From a checkpoint of a small transformer trained on Wikipedia: 4 heads of 64 (1 for keys and values), a variant of Muon for these matrices.
Each number is 500 + 40 x the weight over the matrix's rms, rounded and kept within 0 to 999. Layers, rows and columns count from 0. Numbers have three digits each.

# layer 7 attention query, 256x256, rms 0.121, rows 47-63,111-127,175-191,239-255, columns 192-255
494498467494480491496469454539548466468585473505461515477534611437519472518490479507492538363526483538519446545536460472476505474443452488619540471517543422546481524436465516446581514450489579
523462480497509473533523517487492493549525487544468493496572529521474465541494479572518507450447411479509455516429508515494477482468515490495517497561450480477495536462502468443534534461551545
547499459512501516490471490489420570472523492480481491471452517545512580437492457515469463497491507462542488516526510533488495444503530468506438511504494495549509503523489488441499465508480529
476504505461485520482515529464487578512484466532518531470526447473503516550527503490551525502448498493515474514546609531455550522547505546529536492505505503544515516531462452492455491531508495
496484461534482446512507510537470465478434514490542506481511571521509516525501493479495479530487456518473448530497470524485482468558527520550526485476477467477472502486512560446524494478507539
530523519489526514500497463503510420491451474442501529514557498450519471557486537550529496439558472469503500479529528495571464506480545538543482491546507500523525461438517532514534457515450541
517525490431443518481479467500477496511528574488473477495571512481554536548475472511481518450503468466485579510481490439528562467478465474482551486510517531518504496505462499512489514534508601
462487511531516512488548512540487494516490578500486421450519492491479544493549501514487512466484468487499367516495427516428547463488507523450511560505519497521457553545508498435431489505432532
473513562532457512530500494535513481415519549484512519502441514501513538528500470498483557551532572410507524482509475477479514542460461536439518490498514501522526467516482551483507472493493553
562504547495498504477540503420459516490496411509495523440497480476457540447543536493509460484542466465537516498463565537458491489556558554520484554513484508464514484540493506479466471577557524
503453496447495516491502512532474504462520537550500524487553511538501473518512482453563519508524505484487500454504427524552535461485450502531507468549489547532477471538486471525516483481500465
548532476494496504521509472511553532534493539495540543464490515566576511560547512503468503517424517597467527493512455446513543470475502479459460500502457488452495566466507513484488459534489504
537545496477519493439514568521509528476571510534497525492445492511521499558536500469501547479465524596520527562507537485470548504449457502481443479507499523556478515538535575509550523533539444
538486461526493486445477471556497508522507505454503469502464446546571461437522450441488547472530527557519566485525565520515542524458428494483477479552434510506460484454498557535505486440509524
446476521539432482534539464541515469504552502558536518503487497530467493482493457474533547411474488485470467513503526445470447458437488466526450485483512474561539530556503539446521534435519551
462474497528491465485489555491432543509419499515574486433541549485470509525490535532580539553453505489495549530482480495503491564532580616517484534522413476418488462519529433549460485504526532
484504483438499476458508488501463463467470449430523523486577477486479532515500463454532518487570469479526435484500542503538515452510524533553526562528464493485471483488514488447466500462521534
525519475465461465496503473578498455493568570520550471557515579488538500559509501571509597438456587518478527527488480503449450492461397493543546431539488457481551495442514547426501514499510522
575502510457480481508455540567553505450527531586522458462461523503499536491464504486466616441476499479531468506460510514492505506538498472547520513516512526502472537560541485455509506468506487
532513491531516537560475486506467552530487485490471460426497506558555506465490523499385441382436494476525475448467492508501416420508536511469522522495532494429519513536531505464540525491543526
523527534541507441484540484446565508499555467529492464526487505509507564495468525460529486439574566468536414485561518522477539465485512472497490496482484452479528553510511491488479488539472497
466470542466457481521495544553464515480505477507498478447456516429461519502498457482550535472495462488506492531478501495502501531515468528517523484516531494523515513479443491489520543510562502
460512417502445482458491506510470474508543517490483496481539556468517533517437519530469561443444479575486474412558479468518465462540510431559489547477425555527493505480466540503467515519504461
519508499474518517523438540492504479533540584523520511497565533526456497505455479487501531500483509451515488536504407469511486511504480447505516512472520500449574454499495467510487466495515472
542457531549539494501479491476492522522413540508472470485506510513515469511566510503481417481591533457487427449515511510485516482496495528444485479517526475540491511494433478458494528496551533
493512539458459495482496482470529505468515511518546531522535500529491463551522481473560523525476490496503537527565537458512488469517502465534586485475498587461459512418495459540474485509460389
471433487558478517463485453471495429489512492536502450461481495481484512527460530465547486527511457497496517508498485452485477473556473527441497462530488486519470496439523456444435522509519519
479476478564502480479526540547449498502463506479508578538520531541458519542492451540496523503488518494478515452547478478515432455561484480452558501543534517554488521505481510545514457480450508
523532491447499480508473511479481496521536485538488578521531523482510527499532527515452437583483538548450480487544531509515446515498480481443544509478485521480542532492491508487497518533440476
482468541539583473449515602498527563555453532479501562465470486532527554462502465445456488554476431510486522507439527556474470541505501487478482568524489512533483449490516549531449514517520483
481538547530524497471513583526543519470474530497511412512470473479498463456494496505499528569504525478484515464521513520425458512472494549518488530471524437491501504445510577549549491504533455
476487501498506506480548511474460498500510526497534422476478472524496486448508499520535560422498543507559429513501478481500519540526482436487438513524497518539474488503493455480530444499487548
474513457538454478512524526514458495558521503492538506499451511470490534500423514546537536484520450476515512510512487444512487469477502509465450574491451469515504451514467511459477443513402526
496510508528542498482516512556517485462479501481480448476536477475499467575455530477508479404534528531500473391498472530518534467519492528497513548548461454542542505501534540525436479539505538
532524489532468535534447490466504567410502486471459497494495532474524482572454502508551422517499456589463516513523537485534465462494460492531432478552491474488476563532490484485443516453491441
461434558524539521521515556558506524451459500577524528470530479547476475528495455483461490489492431532542537525433485557479503445566556455483509528547422448500434395506566495502456532523545520
468451494549494476521518488529505497477502462505464561435434529591512487462524502437540515491541556489454524538547496561487470503540497530528490501524512474541477479525429478483518525477494537
549494461493520524509509543502485486461498549511536470560494477528516436495513509459533498485483508527506447473541589477412556503521453489510526487516507473527464453517450523419473503549506437
471452463483480484492507519543502522497539469466530487419477564518487475485540442497468458442428438539491487533482472502447450526516492512529439451460449456464506457507442529478471531493521521
521549533520485536560481441603515504519535516486501555470536480468530508487477549570491523475459478464488559531550424484508507469428478562534533520489471499573482518557444525514470452454516525
535484464383500506598473519452543577516514506463466540521537526532486532589456476559451487476539418532493515463488493401454505475448486458475478509495554491440463541529495468503469500570487523
488495523494604545516587478532476481479442403483442483546511487513498532511516535538572520536525474443509458493485464569505471498438560503444457538503526504553534552542572478493519510500475506
575501482482481553468460548499496496440540524564542549478429528490467556563469459502534565531478562420535543560555489377427515549479478535599486530492488428513480464451494530528439490560463502
538492532487449549573462468401520556481500480534476468454481578499501478547565470466487581483532431493494525525510534535495432452484507487574474462541513465519483495490564479437477481460431478
481474558386546444459487497557522478473448457563545539478547574563496525459496547432509520539539527493473457472494491514475504421483476445507514477497508461502426529543550476542521547496505461
549463519505561543560516536458507499536461545506497560461478477490470541505559547519477527542461477547503520460519453456550511446478562466485472459506537489460455610526570467520506524476451404
555533464557495520429530522545510560443569510497555552505420525458495517514475478484506581468460475485503583569570509486460589483500527487449415437496453518467512515565540558611454499515574473
444538491529498511496414503581487528569499525473475474519527531523484562382528444532469468470504474535491600450457519519549503532431431501521491607615462540492453515470570629520481499456487511
443397559510498540466566485538433443484487480540527502553567456517451451484502539505570550426477523485488456539559599410480483414491518532492489454502438493488495494501558495457491508489523514
437444515541453504538537525427456481469441495480508530527563488441528485464517539481540459420414421493562428527498542455455446523527526575521440462518481484464487488522546428519516485505484507
475481442585454486519482518506490455494502507490584555509516497532530462441475477453563493509496506509480501482528558530510508462490555543522559524480485536494462512501519507452509516485424531
547455505534478530533488493458482519389542454482491487475481510487532477565466498532498389536500485512469488499520573510524452508508418494535458438486496449481504574492525497490471494489491460
476388538527540495531593585570439473502472481535522497455541473489474419566557404495471506475506426445543559515447507574510493465572544488513488551523486408459417457456501435504483486545613482
497434484526515464500500517493460503489479475518463507447441469588535507439492486432578495507521526491469509531564512523502533482558499561525478487520524485515480493527465498469527529497478509
491463462462512547536457516473489507481444498512549456574478458510459478473536517473571539535455449542557483466539616442419567559502438516485501482526481507532485429492428488452491513538513446
493406504519507483496495552585510476503533465469543478411493532512489483486496418496518532488436411539497471552524481543447474514539518526507463478451476477456502412506468493476500558481533534
521539542482505532527466419529434550538490530477475536452556530478595534478467523564476515487459447440485550510534453449498524469473533544546515521453455477561445483495447501472527465435510539
515533524429508538576520494386526514516520495444486525500568522513463518570476487554480455480538445460517517456476492476428526512421473494483534509453546504527489554546521478500438481551512532
458474492484537474539564479579532482497443476462482485457475515549479525499562481532517547509527431446526526500492390540472494488491463520476485548489541469510493506514524495495498526456459501
529515442469486570509449523522480484470529519540499504489430535487516522605500428487463549494541530447526527569533476439422465524453419498564472485529456456495524482416518570527458475535483446
487495558478446550512498434429500500497496489517459486492490520504405474549568508465505588501586455475532556495488488564490480509465449519547470468573488459469513502498540488494567461462435484
418438590426578481523522488575511473507432474528519532524516544533519522495506541452538473518540540452450479417506518525498506443502497470524551467506492527504432530491528473528542574467484432
531499503526525560590528515445482475566452526503506553514453475462458504542580551499471510543470496502455507482515412444496551435505558505453465389522505478526492589449560499503496547440518421
540531468525552503428507520525516571502543546479569518504454505485457553492511480447570531428457467483531552558577472443480526490529528498499457374479494532516556498531529573570473532540500478
464567472532459490539410485534476483524467527501501485510524486505517527378501438521482470524536445504528490525507549464502493494408489480540544593560422533532449510509605575480514429468480505
434456566508516522478565474504444449494495449532528487568500484490498485474513495509521521449534555519415580530498512478494546390458524478485553483520406469506555488521567555488463488499505501
446446458537441449509523530454482498467381481461539535494526514463533484466505511506476492510372435533549452589418543501467477515562498542568434491531511477477527504471453428532549494502528492
467521434550471508549541490447492446470541492544594524472526432517557456442456471459520482497505467493523473463501557576530493464449529519505541569510485552476459506469515473422483509466415494
# layer 7 attention key, 64x256, rms 0.14, rows 47-63, columns 192-255
555515442523467499509487482473481540509508545521409445475478481556544492563462494533492427555472439558451478444550439489551537524468475505503522469440447405438550520623531506491484491502524465
481462596477515510460576447547461526428513618487567434465513499508492461530466457455508481492436467425487444525474467491515532431564530420451410479472533500493451519488488517506462481396450496
493487488517445518569493451503528519464439508501423533482566517526465527458529540481495480394453532500510493560480495481443521512559521547521530478556536533480516537526505547481496480466500528
472527441483463486480540591486538525507501590586593515577506538443520450509530519462478488514511489488544492404526466532483570492530569528522518468534476442491491599530435551478509509481598523
488469515488452531500509507536520531512488456461541447517520554492533477518458537425516497463455532517511492497537551513495489518473461588466443487417524496484479478454451476506524545419502542
495519519552471458517448529494521564456539487535443498471486557469558517540545491457541467471570528451495451481470507474491555598506537505543531491488521443576458516483481442533467475480424511
532517550395455483593434492528430514476525434504450535522515553581531495516514554592484605559548544535526472563511457416494529443492421411456516449436516477460463517482538549550421466510472493
434508570450478522469524511505479518507474412551427473523476478533539515489551516568586504480490595549463461474501517506452491494410428460461465538540481458543473519533483482523477525460458507
498489477537437495541462565542424522514511471599511489476464484466553399485455476525466535470500523519432528546512486493457500470548518514582578495509513497491535458430450484518456455514544478
510473514514423549490482437490480471438464531530515445484556485484524516522559432491437578473475461500523576469502575621519421520421466589470485531495505534521453514430558427533497521453519486
490400499495544489453477472503521517507508452520479590517610440464458541470558407503504457480541502435569456588528459537454505456469497476555531573549604566451530550550563474548490484470515496
490520545448506484543595467420468515517449532473499524464561489501480598573544571460393470561460461548547491443489471475548476443554545410458430527410522440524528575449486508501511449514538399
528498429531478452445565481518522499465447535466544507461498536572534467522485593484523520479451525540516537554513507519465555573507506481539499454525550488535501452564549513544462526482497486
439504466529513549519557492615468514442494542518524476454468511488480485428500504546483459493558477543479585470489536486417471449479511491470528569557518465542425471442481563525507475525521586
450462442531486561456499513551480445442536452462507518485551423405485562483458533572526557437462476487492422520496452464484529506523514440498512491462509475501510523474490549462483459465480583
499490509556479466412479530447440473480433576514492458521596544611452386498439483492503402472486477562459484547532515420521465492539516502461452463423481501465460538499519485502591429474475454
422540494545470626487518493502489503522551415450574521554530457496504460481509484483507457475531471508518469412419469460500470453472490479511569636435615462530488580453478499365481467450462477
# layer 7 attention value, 64x256, rms 0.138, rows 0-25, columns 192-255
491523484534551476596527522526518471517429478487516569487541499484517543569452494554514530494533551463430471533522474539518531565499406525560514492515466492463447476453480527506505504412512548
520439545552577552427475594496481515517480468546524490541503474436502520457484557492489453470458516439435551521424574467463533522525443492458454545492512463487510529471414436540461442506457420
496426547498495457500412491491514509499531489487487416486497542526501522474554520529409495516451576490523514463496489490502543500542530543526518565550592544375520458479472456414517515436462457
563520556439509542499478463501428534493542556483500459506436491513485464559402507533548527461528407466461440519493464482482471494532576512490518472496455530448506549483465524499503526469544542
550505544406512525481454550456534523559460439476491513538528506483532572498447526502465445485579521516445532524480492462507483474481535515591512474491517415429537452501496452567559453501454505
578481529540488497505478516459523503449482521505508488561419445484507516467511486414491504521512494558538510517518497487525562519523431470480463486478541497481500478469602545480501478507494494
519508583546528536510452513541550488496615598524519508464498540438548520471440528490496418505548485537493588502612468554447523433523537534518557563518519580515482487501506510480517491497501485
535540540519532454424552509459476516574507515455453522494506484517472501529519509506505488490507519437527461567517532477420494513499509480485539466599479469416578496474511537504453493518487524
570531425491438481416503520512455522506499515514508552519527509506559495501414509479457531522502499478554474499565556504497483538479469519429514519516470457476446467464521502515549593505437481
537485512487521493472437529555547486395505531501506477468519442510515485486544512508473488531486476486583437473477559445502453533524491567515510505432482549503433466557480542540508474462456515
452459409474467521490523487526423486516531464517472492440486486462508484508473516470538476512609511554465438598470506529475542425591515482426513551493479513510514474577538501496526477476426520
444512484470496451400450543581456444536424506482430528408429555561492460498451572503576547515486495489469523506467481503482560432487483506535479490517508468469489527535466481476537461545505464
543476572424535532488453492451464498479545372525497514459553508451516436574532534514517485511578462503514503445567540515511490537548493535479454516470522448467466502464428482487510482503522439
404469458510555535490501465451479520544474508524572502430520492566548467504473549579453556508521572470517546486450445456511467485466456468504507456490420504474509530504503515550433571489506571
519529489506533585538523394514388455533535518475516530516478518489535451475493381565476466522574452463452555494462504500516477526528436481498514498456460523483517509480488484500430506516491508
416518583522518524514507533527475533424503498535444498485471543532475589541497461502466469503556546541500485556548488556557466454533440465527499496481505452534508494548573548513519546585606533
515516523554483513473511472492445518482477490538524498433480510517504523491506469508498449502542513523426493485498495479499536525513499484517444534519473527490510554487483440487496422543466434
487450529432454534518503566529493487438541503478469628536483497510498479494557496500505464511491485507494504537432488510511542438482461547477481501491524459459450431531462492439422468564565504
485503528471511562427423499485549502558429530583492431474471393507533469467479473524407538487498503547493460509478557576453518544538478447530415522535485541577533434533508528439522467519548474
495540508505428442562497454547538551500523490499447457489488574511491483477626446537501501515537521529541524498435533496582401458507480533456496467458474516428459547513503462460563530575541527
553470495458506486523479547506589477441551498533493446422512412536482502492542487519549449539455464567531502508479483549476506532543551525442512520480579464538542502465484491517550547526493477
466409539573526507478469579557474420437434467518444416589457467493502466527497545518423546500475473516545507488542486492475453559521534502487559474511487514483433504533490478549478527477549477
465464464431446434483481537454512498534493504505510532499490473502509437485541528569439550485534490456523520506481491448461486513526438518516531558446497484486496425487508557447535508491504489
518580534557442499468497500528605524524563521549486565542566512465576467458549588542486475487413540452508504542505493562452502411494491495542466551485480495494532510550512482539525484408474518
560563513450471445546518529447489438430517527549457493457529497491540544557491466561583593471516529497536538481462442460443483549470562489536477457472501534493564491517473467493493536492534517
490492536478529459480517514485492508531496567430469459532525461565501534512545485470451458517577469477477555505509484546517468546540471601509489514488491445491485521470480522489496473474556468
# layer 7 attention output (transposed), 256x256, rms 0.111, rows 0-25,64-89,128-153,192-216, columns 192-255
467509513498533494501446504474460483485516540445523475548529515512515505549529494500477502544462460538513500450565569532481468584470519506477511517494515523498482488461456488582512503532478532
477482486444434484475491492515518524474502482494514494522521523508511415510522448482505515508526488425518494540458479522557528505474488483516479471548494521469479523500450469483541488567507536
477489466558455579492502483510603547533459490469529476490438503457488495559499497491526501485473575511463521502480517526494501566532553465559491494535476473551489539516466523512492479561491549
512529490516506566513564492483450525528505444485478508499510465485464471513516445529491436402510525436458483560479507444554461464517492446500497464461566470464521449389525494469535518504472471
478499520526506487520466453553477490489512478451491532529515505484464464446538507497547475517444503504461451492423495467478476471530588503478512521545492514522461544516445499536461479531506513
462481467455479464519512488494438535442482498495502479450445511509530462477460568491491441489485469488497478517507481569435509537509537495516494516493469522489495508505514475523486455551448556
469400488442451525557499512505550550482457571463451519486521530473479471522491501468517497487560586479511503503506470432493478522476498427462516478475440519500508487463550530472555464532521535
465499502495508502479526483449448462524479465472526484443473494503578486481548519438508545582510473542535518493515548578446547502535509502516482523521465478527477495552437512439509505535483560
566492439496488447538526502492491494546556491523554512557465501537456485427488497474508518518477477486477520537474485498552448478531545499476476541526507462507530471470504459533475467450519496
517449557533490462482526477508517473472442494511542553482574444506536556534499478461477525427442535496444487527493522510468498491524466521480467467461525487488495545493522548478487483516509508
473517557525515506475471508486511521512433511548501541447510507484491488540533490501521556566498458495443489522540530536508437494485453525489456507522531566509477482543473481501498556515492469
475456472451509489515531547450458553474530556497595506448483493545487468494522443466519524561513559528490492506538446469530494516486447500503517533450461444500526476503526481551501464422476492
497506530462514508532551477513461474443481463541470521507483504460522523504416525509465532487524500540590569528505542451522460487492474477478517444516540474478498502466461512470495556588475512
558494503472522514461481519505444530497569515567494510470475484465561460476548460471484485408489457499439494522499471527520523549460563461490578511486493483504520457528500496502473574466487502
512469520525524481496502534490506490544536464507491439540459547425459568475440540494536480483541519490491484515455555548516531571483499501497608458470486461432516455427486482524509516517532521
500513472466485534518512539535458457530515483521520579510482454534461470501549451464483511498461514476480485481478543495517527505604488524511456481483559433527471432391569470532534527417510486
494563521563461499508505500457456492484480491498480512461533514509512470542486508551561480495504532523502538485544507516493516476495478444506521537501504483529509448507460467469465502575521536
503514483482469494555546506511529475556537465475505483534458515536539510504538493513476527554469519487491467488514516514495476513524500516550524500464485483503460456491553518455527575410523460
529508512526579519469484474519500605525537466480509512478558513442556414559514437468616520481524507441540493469475588506494417552489499421549494525523530488478453489409431471510489567564534495
532522539462535468443566506503486453492538513571511496442473481547514527515524517458488544525425462498500480484574558486476507556533509529477560522416540480478501443551531505523533575496509512
467541504476461564413476469530536461500427432483464457488513486528523499576488464518485506400524510495530500494519496538513590520518469465549453474534495498506478477554495516487456546530449480
550529453439437465553533518487482556499532527501529440548517506522489413495513537513489516455522539459510498473518495466553518465531506513534516498476464509527513479506524457516485531572525514
502570487498568536522529510537509474547517453468532479431465505460535519495498503457508550563520526587511546493531555476498567504518405501534527478554509417469493504546492486512505565476529523
525485477476490454490536495503493450474515556542499475489448489594508436529532452507509491506533498471551473490504467455479475525460492473534544510465474485507504473512516548506520547467483469
521577481500523533487510511533452491515543456535497488490454500450442508472554525498546476535474519561472489518538539496518501473538508493496501516473500505510455439479506492490530484536498480
508506499513548541492495470546528477503556511472563517531525456476472571485546517488479501425531482500433491526477529574523504535502517507519452528504509546434525485528453513554453501499500511
542513491525519439410520551411476445539475540514449456513529552517504581553503455559546504440444500473456556508496507447449563485463489508508441568468499483529546439540463533499489491529494524
488487549493480446459553533511534476501501467494460519525531516539526402494549441496491543431473587484560473528525487458482516347495532449510534427516539543544524443582429540525512473502481456
531452505530544470521476478497471470444462529437534526528574509444489543530517412433430439450496560524457498518451469475506453525477518465463400466499486487529516581479447557500528543505545508
517515478479464446498501535463523505543569491512438604447532461449556567495589444504523542470510501561471518456519496540483469504493464501561528500510446476546473578518534471504455481471469576
508521444551484432518488545483471471538482457455468532484496452543498445475419481485520457504482526505511460527501520527485514531482495546471483457554476542508503535462561578507533547541545483
454500505456511521491501553524408504512436493561453540450524427467479512550535513537449476515595495529558507469487493492523484447477523510406555535536503480526505423524464549439543501472469522
560548518524477526551533478503439466513529489467586493487523543502531539532477515539456576418471482498474422531487515570506556552513505497413472527434455418498484531496429504483424499490482512
477512538534441553608486450547521483550456477432477514467551407515535536511496478466399519473536512484495469480441518469536451474518473419441475476516525505495509485491496593505491561476555529
492452522485531503526526459518522461472451454542526513511448472512482459507515454458508427531467525504469514550506456507490442557503503438578498510473552452417452484514463507562538477505496525
466467504487528520596497517513457533511482509468515525496454551451470412482473473450548423496554500427487566458554430538532477527505438460562472510519468516580542505516515493524537555483447446
408559477498475485533576521466492493491559460531470544503517547498523522457546491491541504534448504493525533518524499550509488508457431516563497546588561436562523546497461451493465515581453478
479518490498513545509522507495535442503453498485410530615560549476489463476497478506496467516531494530421496495512475577565472455492493483547523432539495525521509598520485472537485528501515479
470525435544519409468470569451492559544533531425430513504498504516503467533516433451562459536471503432475572566451502527509543460443537443504520538494469478454501524532487469549454435447446489
537434559536461465507463497499425568514483503513430508455442452470441492578566511512556411444470476497492382587491489496513470560504483509516557512512461490505530431466627537531554432492492500
494508497466498525521496521573534511453546519493516536413546434489486512557543580542467462449493500438476547493586538470516528433518544486510483505489500578490496448476445525468481554536510498
566491533582493516500506487462493546431547501453475495508496542484465514496454475539517551411533438540493497512491478488463536495465472473478560512479517546543464495464463472503451522520489452
442499497491444533488465484460510529501609524558575480498521514428516543518502505515450514518484466416568518529423452505514510443568570475462571559494530516515506499508518526465503493482491494
440492535542560491489513463483510458418463516497481517509481460535469492456458487440505524427537519484485493511505465473520484479512571546462536460474457557472465514506436564490496565445436472
447529497524495468505506526506492500490470460422515538488526505521515501524492487471496416554496509496471494476506505516492501534556519551435471496521506437530588530521494508508463501513476468
463488525486448520445529510488497482495490514485542473486411465497532476431484470480462511528476510449537523568504425507462470493530463514526515456540553560470529447429521419538488587466498480
507552489503512398515479483438473543508457494501539536508564432561509441468516495465557511450512554528488499515494547524520470502458467535553542451467528546542524479525465529472520435530479508
534523521482487458489516523461528531502542498508496513407544523458443473415446457463573495552535538416511592460505497511528585466501485424472495593455479520546507486530479616476492477426477507
460588517399494514479502465470496515456519541558475483516505544443559450518508498410560525556469529562476467431479509484575451525482471499478491481491485528481481495520557552552551458531514411
539588503496473547508470415501508536564543519489502474487524464494499528453566479501396503395540483507509512498535473460481528568492511514485458503496534452586543560465450524492489537483453470
496493464489461479514511443603468515497563470496591504478521460487546517441492519462470467476586562527492498546499584508493440501557535559475534482477518464425477470455524549497518497498455531
495396487536460510486554427515567505499474441521452503478537500403476481493600526509462545404481566485526538530467448531467535531461485531480496445523485465510540503461528528495472524456516496
501516509436464511532408492502489602530499491444529461460474487494415368539453406508522529560530485540498475560463438487440480488539571465518620473480509533476550526455540503523434441482544452
525593494417561452556492439515473464447444411502471532540460587527527507503470505528525510506501457512460563452554472530433494573550526534464531495534536505506504525480625484440415486436395529
517519486505488495496603545488467539436562453565453561476543451523526448473467497458486525392514499437532525498447593562530507523530456562475616465486487535477556597433528465573414376539433419
433499454547503526479494486506639475534476548514534465502540486528482532500462547460522472497514506486478463550549528446543504569498512556500431525479546582527509461438573535500501492478530418
508396535452527555469495485520533453559555534522450511467443465403498540528534525446500511438558546528504482464580514508519501490541484484497489513434474539467530436546539475504504516495526492
443502510568528524445511526523465479581501561453509554436542503490516481452514448498494611471517491549500504541513459478554407528604472472462455518492501488464456459510524495505484506559502596
441494516459468494425472484426437509488426418491540534570514536581559501485487469586537521617536505431451493472460466546564541505477529496497493443471604495544568484479534570519454516492523473
487521393491523497517473448505565524414573489525491505478511562500452493509524454581553470585506498565462448456473506482486541429460497536476534539489456464579517470545540441497516445492451444
476479514527601561525439453474553437529406587487455503477460574575523571404532549507532490492525515509503519578475530535480445508500472496469531522460453508493528482491568549487509446506451463
531480475555472484466490571555506488503493529515543528505470551534519554539411532514521614472491517520515497546561464479549521460484529511408595537435564460391541458491489508527477454582591454
490415507525508444472525453459508421489459539461536497464406528509510550528522469511495529522466537427456509392523509503419520449555528491561516512512459516470552478545479515496455490455535455
489518483530429584542516485501541531473567571484505462524496484450471551446523486425426474433508583504508492505490545501459511469442481519580461471422460467550486490550506523519531473549593604
545467499558477488544531497526562517585475496510490476534546415521623548462434412547480474502503467520476526518409494424442491472536537534500531469598514437525493521462488542459506499479497507
546524454515485445436521494452424558508520483506485471478530441486495486441471524433488465434531458463552494441553560579449511549567462541483518511475485452464544544487407513511430501531521484
502480481506490448441509510563525518546569490574528411538436539551474526484401565550532479491459484529547513545419459474486475525481473491458479480502476446548470494527523481474432438515528520
418469499453472528538565470524527472558495508470457485532495431467456479497523474442517524455455550530518482518483588472471483502465534502479546524542512535474481386519541526458507526437398508
483524543498585427580544495492561486472482514540494467419450439505457495402518539499494512487484519476444527466569494455457494477501484553502502410423484433546494442522504448538523538499478562
482543476444532520540534482446526543545477461476400489478478401514521494522474555470505398488498504520539485501573512453489430552454521432492479446513525457413623483492523422571530481468593507
470482446482455487472449513565457517498513464490509531462507527516442528557496535442421533499489532503568495519530442459507442459528393496477477482467505478440469488563500451513523551513520492
483560523561584544483468583565423504508501487501572483536560550513518505548551524465429524537494451511493476482510564489439525471502577536439462514501494473562466568488463534506483529457483422
495505476475518531498516490543513505419534562492487487461457472497475517487546444518483475413472541491444509524509476441561560492507495500473523520483490530457466460544520517543443534542518546
439575462471488515479549516548479437539523570489497454426538508494477540543595458537468473503551536499531441522508463493476502528512532497444496460482541485451430523460481503473533544449465588
595542501567528463465466482483495466500464498463453474517517470566580482439470474488491411578524486488546553451473488545507480508535542502500550519602484527499481517354464491487538496458500454
505535505483501520485484542535417495503415506470518505598469450504466548469507509511587530468542502552491536506494485481459479419479506486539531452509437541485487447460535431491583519552465494
522469441489511549476548520528554518547456488478482503552554551475545482501547428501565576544483435480400488472492464532566441529506494465479456534497514492547502523512587536539518486495589453
496539548476513475516524512523476482456492439488538495429465468518517482411432469483459545402525465522478446501491441453524484471563499567541464477443563491463465494570560445490535511435479567
491467626372419494563468549527490511526484410451578513504474485509402430496492491471468497601526489501529427476468489477523434517515554423479519467495639537528494543588577498493476529523514501
522556438556520464566470517543532463422520480490534519544489531440514548500420495524529559599481482455480517443528563514496510487564530534474535582564577459543450528493660409472540485471482533
467549524565517516553396547443543559467544494476510511466525473527495491456462508504524496453499498513579526532491625524532471461478451443564617518505421591561467518488571469540460439538491485
525464456536441509445474535515518494446481500521468484515516601398417485501534517474521470530540531480512537517489463403575488506494491556448430465470515504602548421462445464524602529509457416
401460552508453525452537419511516539494449450555538452477539528516456553510503489485497540432487547408505544495590407476532475518485477479450518528464485393534390490436607419575573454489506514
524514505580501493535489436481546553532591480581498550483435596505449529477521477507451509389417486527477556450546512493526495515452499568504447443475549443474541505548417500510556629506482532
530566389521512490391480463454544589396409423421537526578470439499523533477534490523500444570475525523501507520449513490518523419508456455525534509549515473535510470490553572510470500558524548
533489443541530468460425471506491528434526425523553521492517530473459518483529489507444557576540522550453463514527477502503554496441478555439519519431441554503462541548560386516552466488482491
476534532436610503514474492405510439492480609553447478448551463563565498465563533427505506516529551470527517598490512533508483498411475589432466433482514561540512531467457572466450456504527528
483463475492510496570524460543507439442414382608543525501538526465437572498423487504493587522529515576549518569468546544552551454545539464467527476434521429484496503404461513506402495480575506
484517542555449479470470502459494457519454592447547503375463440488386664508558499478500523557449459441498485405493477467501441450485469440519466437456480477425515520485431470466618474553575454
503481489501526520542481499457555542478539586496573465519595508485480566476457499502467538497500526484509410496489579500511452537457499560491509527489484487575444507535528582620501443458454641
490586553532439493515459467541624513525481552537529530570435486472512454575419456458511497456510540574563404509424576441491469467477539581467488471552495544532475546491435531567492435526561513
459460461509508479501449498458500434461532493463529476519451515496475462424500574414452529504509520500540477490529534503507493501574473556504473511527540453439532511383466497568401499604520495
527478443536501514468504495530513475563485533503504447536404497512493493558425560421511480541464501631548551505513470426540501521493464468482417521545531469525516603609563553479518470490504564
504423489511484534570514463503475497536531460467517486564517403531493458459437493413494427446490523537493496490572631437430533525541474488464536497562597534410509458489565580475474550396501462
482485543517595490529476553505499435496569447433502465514530461473455491490486498520496591446540477475457520515493479491554539478502482441485546442474497465606582546459544488529490486502511493
464617471488591444507480498505518548508469512521548513523541461554530517526465521504515558538435476507528479500459507461435418556590477471579364496517492489485580493508452530566470540482551564
569506458424475530514538510445454467486566565479493567451468550507460567511545500446428465477463564498499590590477452430450604454494436488431554523467441515432484532479516423462478498503474533
494528516523516524509492528473566481535486522533584602591576479571490549555522571538417563451495465463440469408557511537426511470512495458443464593495473449529521491530487536562460446456484504
550440517478420486489497478523490527488569568493503497471395486467443490460517425525492531456435482512563544484468483489543480559451440511445494504538441534481449560432528549513456509420591472
505497444437520481525459557472449482559515530486424484455590510560433545527598531480391470453579544613476439426512481481520488519431482529622578477481496475460495552458479508554583488524550491
493461501525555555545527503489534550592519352429525431516550465542443539495482573516489473499542526447487551521499566595544495513512566506547484446475525569509533491416502579570475461507434494
438546430419530490494569599507416478482435502535554496522396462511398442498537459462541522467523469525551484566573530513497498479588478512482510500487466534478410444459609466489523527486455502
519437533531504506555482509540515521454547543483481514628546599500507401491477547460502548565488466536505508463556492456456507486530461524512467489586551507476441453463534525555427445464591532